config.toml
norm_eps = 1e-05
tie_word_embeddings = false
final_lr_fraction = 0.1
doc_mask = true
Each number is 200 + 40 x the weight over its row's rms, rounded and kept within 0 to 999. Layers, rows and columns count from 0. The size before them is the row's rms in percent of the matrix's.

# layer 2 MLP up, 768x256, rms 0.019, rows 494-707, columns 160-191
082,182,218,159,188,211,168,207,141,198,240,216,161,227,178,206,249,253,201,243,266,138,185,181,188,245,185,229,163,210,178,356,180
083,197,171,169,155,154,209,202,234,201,228,185,217,225,128,253,226,144,169,196,95,220,215,224,270,257,180,234,154,219,150,233,168
088,188,187,213,194,237,204,157,253,149,113,219,206,190,235,155,193,211,264,164,181,250,214,234,224,197,273,229,151,164,205,112,117
087,206,238,221,261,154,204,241,219,210,258,184,147,180,184,234,222,243,234,278,199,234,104,148,238,190,168,140,196,206,194,168,236
090,263,177,178,139,166,164,209,231,217,163,265,223,225,161,190,193,240,287,220,184,198,172,163,243,196,256,260,251,183,198,111,247
086,143,214,193,168,184,167,153,146,205,129,161,242,200,214,238,200,176,176,257,187,174,240,203,200,207,285,196,268,174,207,198,164
083,221,219,166,153,216,145,180,186,215,210,242,222,208,145,182,191,264,199,177,232,262,164,139,249,182,228,224,232,299,168,312,287
098,209,218,204,191,179,210,211,181,274,170,160,175,186,116,183,173,224,204,210,183,252,183,228,147,257,184,196,221,204,93,202,205
081,205,173,257,147,251,181,219,226,178,162,239,259,115,209,198,180,231,183,242,292,245,144,251,308,185,204,217,220,200,148,162,231
086,169,263,216,210,211,175,238,248,158,279,252,174,187,138,194,323,181,211,200,270,197,135,139,217,242,259,175,206,213,163,265,195
084,269,216,221,164,192,234,217,178,100,214,231,195,190,238,164,204,136,198,214,253,230,186,183,237,200,226,147,205,214,201,196,177
089,173,243,151,214,278,149,222,223,205,283,190,180,212,186,144,277,217,198,184,259,209,171,193,160,164,256,171,171,185,285,146,145
084,149,181,205,178,185,233,178,251,195,227,208,260,185,143,164,220,217,198,177,226,295,109,274,155,270,160,144,215,228,129,208,144
079,187,176,211,196,164,194,223,129,274,113,147,242,189,164,179,158,209,197,129,193,196,194,216,233,224,170,243,258,161,227,145,172
083,201,224,262,188,235,193,222,254,163,197,167,263,163,195,230,189,168,265,201,268,243,201,200,201,148,264,199,205,245,133,253,160
168,242,203,184,182,251,251,204,200,202,270,124,198,168,170,199,187,279,184,236,173,207,191,213,158,191,235,170,149,235,136,224,182
076,147,244,235,221,191,215,178,233,208,245,204,184,256,66,192,173,223,162,150,196,191,204,246,188,222,192,172,153,156,97,145,151
088,241,238,231,135,235,195,200,218,241,252,186,168,218,128,147,239,253,205,195,233,179,255,144,157,208,218,243,171,204,191,227,192
085,215,238,216,128,267,194,174,147,176,226,229,173,174,225,192,272,168,147,219,284,235,89,134,244,216,157,231,205,177,274,182,199
186,216,262,234,211,190,141,224,169,239,190,183,178,178,177,164,217,136,154,166,185,98,216,196,252,212,184,207,215,234,165,247,260
083,208,211,229,186,218,151,197,191,144,248,219,197,169,179,215,145,187,237,224,214,218,247,165,236,207,219,317,211,153,256,157,219
084,220,153,213,244,155,229,174,163,175,179,221,133,253,208,197,235,191,235,173,247,205,187,202,212,199,168,129,184,193,211,272,134
083,255,253,212,104,181,304,184,201,162,230,146,161,220,193,207,265,286,273,199,167,178,252,177,170,147,225,192,198,256,269,202,166
085,236,226,183,246,106,225,234,189,114,207,197,232,241,213,264,192,185,206,109,214,173,244,186,192,259,223,238,247,188,252,201,169
084,164,250,247,217,186,184,217,206,225,181,242,207,148,150,166,154,224,167,139,170,213,187,126,189,190,188,156,156,213,166,259,261
116,207,187,227,171,126,254,304,200,272,171,267,257,190,180,232,204,220,169,231,255,183,238,190,224,227,232,218,239,140,206,214,195
087,188,230,173,318,191,288,176,231,175,202,176,164,245,202,200,209,214,228,205,178,178,192,165,221,210,185,199,170,202,215,208,158
197,210,236,234,221,228,175,182,193,212,253,184,186,192,232,243,189,244,171,159,184,224,208,217,124,179,208,206,189,190,169,207,184
088,221,135,188,203,139,235,174,233,147,207,199,252,182,205,189,149,175,193,145,161,181,115,241,260,235,221,234,133,155,240,147,204
092,216,192,230,248,174,224,255,218,142,210,197,196,268,191,121,214,268,205,191,190,189,268,210,232,152,164,181,154,217,192,210,235
080,237,162,154,144,156,241,266,258,118,168,235,211,218,141,185,251,176,217,194,169,246,185,78,243,173,202,189,204,112,220,155,200
112,228,197,210,274,193,251,226,215,252,206,138,132,250,150,186,213,207,240,179,132,249,214,149,216,224,105,245,232,203,156,220,167
090,189,210,195,240,235,220,189,170,109,192,170,218,212,220,204,195,160,235,233,150,134,165,197,232,252,148,152,206,199,260,191,215
092,213,245,178,129,173,205,193,195,231,134,175,225,203,205,170,204,140,200,143,148,247,169,143,248,220,271,216,177,203,242,171,200
084,260,109,172,171,178,197,161,210,223,223,228,250,167,239,193,179,216,187,172,235,247,161,178,176,160,211,212,239,229,175,122,238
095,212,240,240,192,197,170,120,187,222,222,233,314,87,204,218,143,201,184,212,212,215,231,217,202,180,235,186,254,213,255,235,231
086,171,227,190,152,208,196,203,200,257,228,167,138,158,168,232,235,201,242,144,186,282,78,195,215,186,151,276,236,205,143,188,150
084,163,228,186,226,261,184,176,190,213,263,248,266,212,232,255,216,212,248,263,193,159,277,209,234,237,225,283,216,209,210,198,224
078,188,141,147,190,204,230,182,149,193,141,191,236,215,130,243,245,165,224,243,215,199,213,229,245,191,246,287,259,213,221,211,228
078,134,153,174,168,254,208,238,250,230,202,236,148,260,171,170,171,128,224,271,189,248,181,135,200,155,158,248,159,169,163,210,265
082,250,179,214,231,200,199,224,276,212,242,240,204,161,193,199,189,243,134,179,159,241,117,127,211,210,181,96,169,180,163,155,201
083,228,206,220,154,185,194,206,250,273,236,209,128,188,120,163,175,209,206,189,155,198,178,86,203,151,122,254,191,217,216,206,286
154,195,156,152,196,241,266,207,198,255,205,234,33,135,142,208,150,244,199,243,183,233,232,89,163,186,177,229,233,232,208,182,239
082,225,200,210,188,195,263,174,195,197,188,176,221,220,149,194,142,190,215,262,201,185,244,135,243,148,146,218,138,185,206,149,230
085,206,267,275,202,226,191,229,255,308,199,276,158,130,203,186,218,216,145,218,233,208,206,191,205,215,280,217,266,208,144,179,238
081,221,210,193,137,237,250,186,216,198,171,163,224,138,178,203,219,159,201,215,182,241,186,250,202,223,274,168,274,195,276,269,227
091,187,251,239,231,169,207,229,201,119,225,178,160,221,182,183,249,148,195,195,166,225,94,184,265,293,194,224,153,202,165,291,180
085,230,226,215,194,198,190,167,181,98,232,174,195,190,271,296,253,172,197,279,271,200,154,301,238,219,290,182,243,236,186,150,203
078,168,194,205,147,203,187,198,194,191,229,136,194,222,191,187,99,207,187,213,189,156,175,155,186,196,177,198,145,201,162,287,192
084,206,276,157,218,148,220,219,193,197,249,231,192,206,156,217,256,212,133,201,179,223,131,206,229,241,178,163,225,215,213,252,198
079,261,177,209,163,256,260,234,234,239,126,206,200,214,266,183,226,153,223,202,165,212,145,180,206,177,204,209,229,208,146,206,196
088,125,200,230,190,210,163,227,153,267,235,181,206,142,92,198,203,146,212,213,231,204,203,211,127,172,179,196,173,243,203,239,267
084,212,272,259,235,266,195,233,138,165,234,208,167,216,163,174,330,224,243,188,264,168,202,218,202,220,189,188,214,278,214,228,215
110,217,172,195,182,190,284,249,251,233,204,167,243,169,224,238,149,208,193,225,170,194,219,158,219,182,199,221,232,188,278,213,188
089,229,191,226,149,257,234,207,286,195,219,272,187,208,153,160,143,209,186,143,186,190,241,237,189,260,170,205,245,201,110,215,186
090,200,202,216,228,194,177,158,130,262,313,205,169,119,88,156,212,185,205,223,178,210,189,214,188,184,213,232,143,150,209,234,227
104,182,192,136,164,149,212,172,166,280,115,264,172,259,204,166,163,165,169,185,243,158,184,134,226,262,232,223,199,145,120,191,194
086,241,233,203,187,230,206,257,271,240,182,207,227,136,213,140,199,201,230,226,207,208,189,236,199,170,250,225,270,180,214,123,224
083,95,233,202,133,239,244,244,191,261,183,187,240,172,236,177,172,134,255,209,142,242,232,269,227,178,177,213,164,286,197,223,187
091,162,160,220,205,166,189,264,256,196,175,223,153,182,177,217,128,183,248,119,228,175,166,166,159,157,157,247,210,238,182,205,163
090,186,138,181,183,136,181,194,194,247,239,209,149,217,128,284,224,280,226,209,257,228,176,205,201,145,160,183,165,192,219,187,191
080,180,213,276,255,234,89,191,219,163,233,197,148,226,219,205,237,196,213,226,267,213,118,151,214,184,183,274,202,256,176,246,191
087,281,190,160,170,234,239,189,173,205,177,213,162,191,238,184,134,204,197,217,198,137,225,254,244,196,197,185,279,131,149,194,168
081,216,250,213,241,212,172,202,222,113,169,163,208,255,249,245,224,151,191,176,195,206,245,176,231,240,221,240,189,169,126,125,129
091,223,196,219,193,173,184,170,182,189,218,214,213,159,194,312,213,190,283,244,264,255,220,144,239,211,233,242,177,234,167,191,172
079,155,170,177,101,247,243,209,221,304,152,205,161,190,182,209,253,161,194,264,240,185,219,190,237,165,227,185,232,182,213,178,232
086,184,138,208,196,228,212,211,201,253,227,237,135,148,99,207,228,155,233,203,143,191,291,122,238,137,243,213,209,192,117,210,206
082,232,235,227,221,184,209,241,234,117,237,200,231,226,239,218,173,208,255,136,162,255,112,155,137,203,148,236,203,239,192,179,207
086,176,177,212,158,242,217,148,125,214,191,197,129,192,177,214,142,258,138,214,196,205,194,179,163,185,180,209,167,116,138,172,170
272,249,262,201,169,194,205,163,254,156,178,166,261,240,191,239,177,227,134,224,174,135,253,235,257,191,215,234,155,249,203,253,215
087,175,209,221,130,211,182,160,66,240,180,197,150,190,248,246,160,183,181,186,154,200,195,235,246,197,283,216,174,199,273,138,177
080,193,287,188,237,224,199,236,237,195,266,272,251,223,159,155,203,274,170,191,239,210,146,178,237,234,208,106,237,180,119,231,215
084,307,211,154,218,161,240,201,216,114,273,163,166,207,283,169,195,160,173,202,176,189,154,172,216,262,205,193,194,188,245,218,126
083,254,237,234,178,222,193,153,164,169,183,237,223,235,218,198,168,259,203,228,187,137,266,136,197,243,183,232,194,201,249,224,186
083,143,209,198,198,184,219,208,175,198,212,158,170,209,166,203,264,258,178,190,233,276,62,280,224,201,223,243,249,200,182,170,208
096,190,176,150,234,175,232,218,162,102,274,173,255,219,147,190,284,207,202,175,271,194,173,156,149,203,206,208,216,153,263,190,246
078,227,171,195,203,241,137,175,164,252,296,208,145,146,202,177,246,208,135,250,226,87,172,196,209,123,138,144,155,247,224,176,230
084,206,199,182,172,214,186,161,162,257,125,204,170,175,194,231,218,112,146,230,260,161,248,198,205,143,192,226,150,161,236,183,242
086,190,234,253,180,203,221,203,146,193,170,202,221,186,308,236,196,163,178,232,249,194,239,270,187,223,171,262,202,162,161,205,198
090,209,238,243,186,219,222,221,216,177,185,184,222,167,209,233,203,123,198,190,115,234,168,153,205,210,235,178,179,203,156,149,212
095,185,244,226,226,162,189,242,143,192,157,189,77,237,198,210,183,244,195,232,160,158,153,205,248,224,143,187,217,206,209,225,161
088,230,221,157,152,249,212,174,186,253,178,219,228,224,197,219,174,197,187,167,153,187,168,182,219,276,221,215,283,139,160,244,185
083,209,224,248,213,239,185,111,161,132,265,181,232,202,205,157,307,201,178,224,227,158,234,197,230,190,229,266,224,221,253,144,163
087,237,177,215,188,211,175,206,258,149,215,195,280,224,245,162,163,247,278,201,158,213,296,240,158,251,176,239,267,222,197,244,202
093,200,196,215,157,215,177,209,173,168,244,229,38,175,211,145,242,249,140,197,165,211,169,182,153,148,127,153,191,165,208,162,197
086,186,198,234,221,266,214,207,215,177,171,207,280,125,166,259,199,175,164,137,153,211,154,239,222,222,178,323,256,242,152,190,219
084,184,236,189,221,202,236,157,217,183,240,257,189,149,132,174,250,262,153,276,200,160,219,260,194,142,173,225,246,160,94,198,168
089,225,253,189,130,217,222,145,163,207,214,284,136,176,193,219,180,219,264,252,136,209,171,212,175,182,198,285,233,173,177,174,169
087,146,266,178,153,206,142,218,175,180,212,223,207,193,165,194,236,267,169,216,148,233,141,207,196,236,130,220,258,199,152,252,193
093,274,191,131,194,270,162,141,243,158,169,229,138,243,313,206,223,278,159,201,238,154,169,236,237,237,240,198,237,178,190,196,185
082,248,229,253,226,203,233,256,199,77,230,235,217,255,225,140,228,209,243,184,218,221,238,195,176,271,179,228,199,234,167,240,147
090,177,160,219,254,241,242,200,173,128,225,180,231,134,216,170,241,205,187,258,252,196,248,194,150,121,251,219,202,225,207,91,160
092,230,202,192,116,188,196,197,169,254,192,225,191,161,232,237,185,187,233,236,260,216,142,173,203,130,177,206,230,190,88,207,196
086,241,200,265,238,225,133,143,189,204,244,180,255,139,189,218,239,215,210,104,239,175,210,228,168,239,282,137,239,218,176,230,170
077,108,158,195,245,246,184,240,207,197,250,195,128,189,262,160,174,218,193,139,215,134,200,239,115,205,148,147,168,208,185,199,221
125,181,129,152,200,124,233,222,208,298,214,165,327,251,147,263,254,236,215,175,220,183,160,163,241,175,201,230,208,178,303,234,259
078,258,250,238,197,261,194,239,246,162,195,237,245,187,183,159,182,187,181,226,222,151,203,201,171,229,192,202,242,205,140,210,166
085,235,230,237,208,218,163,213,215,205,286,174,117,262,171,156,233,184,150,212,185,203,148,203,235,225,177,159,99,229,199,171,174
114,159,94,185,232,239,171,211,127,291,253,233,260,138,165,208,261,108,184,195,189,186,219,227,232,198,202,268,221,173,256,268,259
081,170,191,161,135,213,151,139,152,249,188,169,203,185,178,276,163,140,125,185,210,281,216,282,230,225,270,192,215,247,178,229,171
088,205,212,232,259,190,161,196,206,112,249,175,283,279,216,214,237,255,176,161,230,163,205,186,207,273,188,214,164,227,153,179,151
083,277,218,251,168,211,224,202,206,261,202,260,234,219,129,207,271,225,196,244,266,64,149,221,200,208,265,250,217,211,198,218,180
081,242,281,201,194,180,199,199,168,212,263,269,175,165,157,209,273,134,199,257,263,175,164,158,147,217,215,217,210,181,197,271,238
081,227,244,240,158,194,174,203,159,191,210,259,196,157,220,171,233,234,173,258,169,194,164,150,203,130,159,148,182,133,212,145,162
074,210,171,226,321,150,143,215,205,206,237,121,222,180,202,238,231,150,207,196,241,198,168,255,140,227,194,170,205,194,165,216,171
079,180,195,198,230,194,190,205,199,149,195,167,262,194,229,199,185,171,132,194,126,190,179,128,178,216,177,201,199,153,190,106,223
086,178,176,193,205,218,184,218,209,230,196,229,215,168,238,212,183,137,193,183,172,198,195,133,239,140,174,181,124,205,280,201,153
094,204,217,206,205,179,292,225,195,174,177,178,195,166,141,206,254,200,251,148,180,179,199,183,173,158,190,204,210,213,201,239,209
092,203,189,169,216,223,188,173,155,224,224,234,106,185,131,180,196,171,203,203,127,207,293,176,198,195,219,185,150,204,263,165,136
093,188,262,199,142,197,187,199,140,208,255,201,210,107,239,179,240,254,245,213,189,232,177,192,246,180,230,191,283,226,266,212,196
096,186,206,192,251,168,168,176,190,83,223,275,185,197,267,184,180,230,235,198,205,226,266,91,234,145,192,223,201,229,208,215,247
087,172,195,149,206,185,241,207,251,142,151,158,238,191,242,162,190,225,180,150,197,208,74,222,227,141,181,115,247,144,185,245,223
093,211,191,238,196,187,155,265,208,206,201,190,146,228,305,244,254,218,260,198,213,168,153,245,183,210,206,242,201,233,242,179,138
084,207,229,213,207,172,150,180,167,97,142,221,265,170,186,248,169,189,204,207,271,155,228,157,160,265,225,273,240,145,142,160,157
084,104,200,169,171,166,216,194,190,266,211,218,208,172,243,141,143,188,201,206,199,232,214,210,221,121,199,185,227,200,229,256,230
147,257,257,180,124,212,200,218,141,267,188,218,136,221,223,178,194,178,197,224,269,163,261,190,110,237,202,258,237,195,170,180,165
093,205,174,217,235,200,232,211,213,192,228,140,356,228,148,165,156,180,278,200,246,211,282,233,219,244,161,180,130,219,196,267,248
084,204,200,170,259,219,178,199,184,228,175,132,186,220,152,191,258,214,153,276,281,192,223,172,109,148,202,192,178,170,150,132,187
083,189,215,251,201,215,208,148,165,98,218,226,144,220,160,210,218,222,240,211,225,226,252,228,213,283,190,274,129,202,234,160,121
078,187,207,193,130,180,235,171,223,239,207,210,163,164,179,146,207,171,197,254,191,218,183,184,203,164,173,102,144,200,191,142,230
105,257,188,255,169,157,251,246,189,201,189,248,229,163,185,237,222,222,263,190,197,216,200,212,210,125,172,244,253,196,137,246,223
085,276,237,211,239,217,217,200,168,257,204,144,193,152,124,210,166,135,228,199,241,217,263,186,168,256,266,186,192,209,184,207,144
085,215,232,223,169,257,156,250,226,293,192,170,146,158,217,172,233,229,159,209,223,180,62,149,236,170,208,98,133,196,248,142,237
088,283,259,242,218,148,216,175,164,69,156,259,193,249,209,213,199,168,242,222,236,259,173,153,247,250,264,226,220,189,117,256,179
084,240,212,209,216,213,152,205,206,81,225,222,120,183,260,184,240,201,219,185,268,218,162,127,208,142,214,118,225,187,260,199,176
081,209,191,221,259,135,218,185,185,207,222,196,162,112,176,229,156,229,155,247,136,233,221,171,227,142,208,197,167,133,167,155,223
083,192,267,196,261,176,200,195,219,201,186,182,139,246,141,187,186,252,197,169,125,253,182,199,224,233,218,237,229,210,243,157,173
172,158,150,205,250,176,173,191,213,228,210,221,186,218,213,176,188,212,240,267,253,216,190,212,261,212,263,216,240,187,176,222,204
075,173,229,185,271,219,192,211,190,126,254,180,189,269,190,167,223,251,200,206,194,241,262,333,160,227,249,180,154,172,272,198,105
090,195,256,247,194,212,223,208,199,164,186,151,247,152,252,233,198,202,189,202,165,221,84,187,324,177,206,176,225,232,278,211,199
097,252,230,247,136,194,288,211,253,151,182,203,253,142,252,147,264,241,246,172,303,199,117,105,190,236,193,192,211,215,213,211,210
092,265,250,206,222,239,189,172,150,175,162,181,147,223,196,182,170,294,162,245,195,159,295,257,194,199,229,224,268,147,197,224,143
082,208,264,272,218,279,200,227,204,168,233,253,66,161,202,253,252,202,212,194,218,176,155,163,166,181,219,278,221,194,179,171,195
084,222,256,245,225,187,224,282,186,229,229,222,238,203,178,197,182,172,230,215,149,204,223,279,196,194,228,215,290,179,236,281,244
088,177,210,214,246,225,154,176,252,220,241,220,220,238,234,189,142,185,243,209,244,259,204,189,161,281,198,219,206,237,236,253,208
078,157,225,200,254,218,195,250,178,185,236,224,200,178,210,224,234,165,164,172,236,232,126,313,267,107,160,233,204,256,287,263,205
076,207,235,212,192,279,169,201,208,205,285,248,151,183,216,174,271,198,236,202,206,246,181,135,249,151,172,189,210,217,236,216,189
094,246,231,186,194,228,179,216,245,211,168,221,150,207,341,186,199,164,188,154,185,222,222,167,164,173,275,186,239,247,301,197,211
096,212,250,177,177,204,217,203,173,242,118,189,236,222,193,197,193,141,152,217,106,140,176,187,209,184,212,188,225,172,225,214,176
090,215,188,216,216,240,227,179,174,173,213,192,167,201,160,145,191,284,214,238,220,211,157,130,182,168,136,258,165,179,185,141,225
097,104,173,249,163,209,195,171,170,216,105,187,260,112,243,215,123,137,168,212,154,257,196,209,266,102,159,243,223,180,168,167,270
095,150,183,209,181,222,239,206,216,182,135,147,289,177,215,210,129,204,246,154,157,210,233,156,171,226,234,212,164,201,215,218,188
144,220,192,214,180,164,222,240,231,199,182,205,255,237,257,254,171,177,171,212,209,182,210,198,179,206,271,215,201,165,272,164,185
090,184,189,247,199,129,210,249,132,258,206,175,164,164,125,193,218,224,202,153,238,194,219,222,105,121,164,169,217,205,203,189,202
083,99,227,206,200,206,198,268,215,106,171,206,225,189,174,268,253,145,223,238,126,177,208,145,219,221,210,252,224,192,244,244,218
080,227,202,201,115,238,210,206,240,246,188,198,222,220,166,177,221,132,176,197,159,195,215,216,159,265,212,255,228,193,191,221,195
082,231,209,176,203,197,211,142,252,139,178,195,154,227,156,170,215,180,224,214,238,190,209,198,235,176,153,280,180,166,189,230,208
081,228,245,210,224,219,179,203,125,161,188,153,236,116,201,215,243,155,184,233,214,176,169,234,190,261,231,266,281,154,243,222,211
080,149,182,226,251,163,183,180,137,150,107,175,240,240,184,244,170,202,181,211,216,168,196,287,130,299,188,227,170,179,174,201,115
133,148,116,190,240,243,138,186,207,179,236,162,108,166,242,235,171,225,167,305,185,166,170,216,309,170,193,177,191,218,189,227,265
092,198,196,155,187,202,171,188,175,323,253,213,142,192,158,167,109,239,221,228,265,233,168,221,195,200,284,135,169,195,233,149,233
095,194,216,152,223,195,204,184,159,224,184,257,167,199,202,239,156,202,165,294,194,178,182,216,215,159,270,197,279,206,176,222,165
088,180,199,193,225,272,163,178,219,190,213,208,213,196,212,215,273,245,171,228,231,202,227,227,143,234,214,169,183,165,142,199,197
077,216,195,234,223,213,162,159,230,245,146,313,158,238,235,196,198,196,227,137,245,195,182,165,186,214,160,216,234,255,246,198,222
077,203,277,233,115,237,182,163,174,120,162,210,182,177,191,141,190,253,213,227,214,246,154,231,245,140,241,190,200,171,231,184,194
081,191,168,188,213,244,190,273,224,210,167,164,185,258,202,182,151,133,227,195,170,219,225,221,179,271,145,241,164,174,202,138,136
083,226,217,232,200,171,188,226,191,185,246,143,124,247,146,175,153,202,143,148,162,129,171,251,138,245,144,251,173,204,128,212,155
094,224,219,222,125,196,227,176,180,156,163,236,157,245,152,209,251,305,216,201,282,226,192,126,210,198,200,222,217,221,169,272,205
085,207,239,201,201,123,301,186,169,180,169,176,260,153,227,259,187,218,180,149,164,187,191,265,203,166,254,169,225,201,328,211,163
115,208,246,148,122,130,171,232,209,206,119,200,189,236,273,207,171,226,172,215,213,192,267,163,249,219,246,186,242,182,106,152,180
086,229,180,242,171,212,165,168,204,115,140,137,250,227,189,230,187,202,281,204,283,159,152,192,204,215,232,257,182,142,267,114,152
178,160,259,146,240,99,187,200,189,212,195,214,126,177,59,207,226,157,143,219,168,214,165,206,261,157,201,198,215,160,233,192,245
086,194,261,233,182,231,140,246,173,199,291,175,233,224,180,227,196,137,265,257,287,191,151,142,205,245,188,213,162,202,155,245,196
086,190,251,206,195,179,250,257,166,186,250,214,144,177,170,242,230,212,275,236,195,259,97,188,309,172,205,196,171,215,190,206,253
077,109,219,196,273,126,190,199,163,102,239,196,248,273,218,227,150,146,213,206,137,286,198,234,214,204,139,247,168,212,194,212,200
092,131,233,208,198,206,188,193,290,185,246,231,266,190,217,187,224,107,210,146,117,211,198,120,200,225,192,244,209,187,231,201,206
090,164,171,192,264,135,181,159,215,203,191,233,219,209,136,280,127,133,258,163,150,179,145,229,268,275,213,253,204,165,99,256,231
113,232,116,201,223,194,157,176,200,199,187,212,194,148,169,218,196,216,213,220,269,235,151,91,205,231,236,126,159,136,210,151,189
085,215,235,216,179,193,133,189,200,256,199,193,148,116,217,193,226,106,193,246,204,211,235,178,227,210,216,174,219,190,223,199,210
220,228,244,217,245,256,236,191,174,166,231,155,176,198,182,165,180,243,163,281,223,205,235,177,258,163,148,136,195,231,242,201,197
090,146,204,215,284,211,199,220,227,219,197,191,269,174,160,244,160,173,223,190,229,212,164,278,193,268,239,262,242,220,132,165,191
094,169,173,172,191,169,183,190,263,191,151,189,226,226,212,193,95,237,156,193,233,230,279,201,227,212,238,171,218,140,238,65,201
081,217,254,221,140,265,186,238,267,204,262,203,168,173,180,177,250,65,209,127,221,217,184,149,247,243,157,264,136,270,252,182,173
093,180,144,149,215,214,200,235,194,220,152,149,138,241,218,203,225,175,177,246,192,161,204,146,228,194,179,185,162,117,187,139,176
095,283,257,206,260,215,198,197,194,130,149,207,255,241,274,212,160,207,217,238,239,131,256,291,177,311,235,250,224,212,131,162,131
091,167,162,191,191,239,209,146,163,188,282,178,237,166,212,221,250,73,217,194,205,211,247,202,175,209,245,190,236,227,228,223,183
169,265,231,229,184,244,175,214,189,96,214,168,243,202,195,237,217,229,257,201,202,169,196,213,174,184,218,243,211,148,239,241,225
091,188,244,200,240,222,208,232,239,229,235,237,158,212,177,169,154,198,151,179,126,154,253,187,210,243,128,140,228,200,183,284,246
093,145,194,183,186,170,206,181,139,263,243,191,112,151,93,198,272,202,226,145,155,260,127,193,208,168,198,168,154,200,329,167,149
082,191,174,183,234,185,200,236,197,210,240,123,167,155,142,178,196,194,213,232,119,211,166,127,205,101,164,230,153,160,261,203,188
080,274,151,214,211,291,176,167,182,150,232,189,204,233,179,197,271,215,210,147,166,187,204,166,197,211,241,205,201,169,243,203,123
084,192,183,212,174,220,196,218,254,180,166,224,139,214,200,161,240,175,167,181,186,201,127,142,215,201,177,177,142,193,280,130,157
079,178,216,223,186,166,232,212,258,240,215,254,230,228,96,175,119,181,225,266,204,178,253,177,205,188,103,244,145,201,168,170,244
090,154,229,184,180,167,201,222,178,253,171,241,162,190,206,229,110,144,223,263,180,277,79,190,217,198,173,219,208,210,132,191,170
083,190,239,194,197,239,234,199,169,308,237,181,84,208,137,199,183,178,126,213,119,208,200,157,180,224,166,106,167,175,185,210,220
093,187,206,228,205,219,205,238,172,205,256,174,100,183,174,160,214,203,203,276,249,121,227,190,153,189,123,224,200,218,196,264,182
083,210,160,167,165,219,245,179,174,179,232,211,159,213,279,168,180,234,156,211,141,131,195,236,190,152,216,126,120,177,119,253,208
088,235,214,218,188,174,205,192,185,112,212,214,153,205,131,185,198,278,194,219,278,185,157,252,245,289,233,194,203,111,126,259,220
088,125,216,201,205,169,215,176,176,221,146,188,307,145,165,233,180,195,178,222,211,187,178,201,218,224,289,216,278,181,168,229,192
088,169,191,207,230,163,157,229,199,186,189,170,155,237,113,182,147,212,176,199,249,238,197,207,201,189,237,185,174,231,228,211,178
078,207,255,225,127,241,205,170,162,102,251,267,161,138,267,199,210,193,209,215,224,223,156,243,259,181,244,228,204,199,166,152,247
086,241,238,204,212,251,216,206,183,219,140,250,172,252,206,152,222,284,171,180,238,226,181,206,234,211,137,164,167,220,143,239,219
079,147,210,220,199,226,164,220,211,148,224,222,242,119,123,202,231,169,216,203,199,187,269,225,141,148,247,281,202,147,211,176,149
164,295,230,182,263,215,308,208,188,176,184,239,289,194,207,197,270,235,137,195,222,253,213,178,236,201,191,168,182,204,198,173,154
155,185,165,216,186,236,179,193,212,232,134,263,264,167,175,193,185,230,241,236,290,180,243,184,153,256,276,195,180,172,119,134,150
076,290,239,239,207,239,145,187,180,211,201,228,226,206,148,160,291,177,174,224,209,225,255,147,207,209,227,231,236,189,240,219,215
083,301,187,214,168,154,294,205,183,135,210,235,150,208,187,180,136,270,231,206,147,197,247,186,159,187,195,176,192,233,166,277,239
085,188,174,191,220,149,214,236,190,250,238,189,223,152,203,215,191,210,150,198,180,274,164,298,197,235,221,126,238,199,154,250,176
088,155,204,167,213,196,180,187,225,229,190,218,287,238,195,198,218,160,136,227,149,142,310,238,217,230,232,217,224,169,265,184,212
093,273,221,174,197,203,187,200,232,160,171,127,175,227,290,189,114,216,160,208,239,228,160,199,170,291,179,190,235,225,188,118,113
092,185,160,219,152,182,200,180,150,180,232,177,181,182,147,171,287,230,206,232,307,196,160,275,236,145,187,165,180,238,157,228,238
077,210,162,184,165,202,203,117,206,190,181,176,264,262,298,255,132,217,180,166,203,224,186,231,225,222,221,146,294,203,179,235,250
086,107,240,168,198,176,221,189,193,228,173,158,194,198,249,201,196,189,182,244,184,248,124,224,181,230,208,214,214,135,173,201,190
199,311,171,217,169,184,189,206,188,220,187,252,250,231,195,187,216,234,242,265,194,189,209,268,184,149,184,172,160,198,164,202,171
119,143,262,214,169,186,237,173,155,165,218,142,177,180,62,179,239,218,192,141,211,210,159,158,211,187,190,171,243,120,137,188,119
097,250,177,226,201,195,169,173,246,218,181,187,169,239,212,210,140,151,229,145,162,224,230,210,201,203,254,242,183,244,172,177,197
082,205,243,252,240,238,191,212,241,259,215,232,218,152,185,266,234,189,128,227,213,178,126,256,210,242,165,126,255,229,160,241,209
082,131,210,261,269,217,180,224,260,213,239,214,157,189,180,184,199,165,193,198,125,184,178,149,219,204,164,191,158,158,169,136,189
080,212,163,222,211,184,145,176,177,183,172,222,181,208,240,150,216,267,185,192,171,204,212,120,229,198,193,209,140,173,212,68,159
076,134,180,230,228,171,130,197,153,175,178,208,297,123,196,212,140,175,169,195,236,192,222,201,164,174,234,222,245,175,211,152,202
084,232,239,177,201,135,168,221,163,231,219,172,203,175,219,172,203,142,130,231,175,191,36,249,257,196,159,206,171,178,188,164,214
080,100,221,203,213,265,231,236,219,279,156,197,228,166,255,218,217,189,119,240,176,155,169,218,223,237,222,256,272,191,186,173,195
095,197,221,209,176,182,204,177,132,140,176,153,220,255,183,182,201,194,246,214,231,190,154,180,171,171,240,235,197,224,180,206,137
093,209,221,235,168,197,221,227,184,176,254,162,220,152,202,172,188,181,202,188,188,198,220,219,129,221,154,236,182,174,221,247,255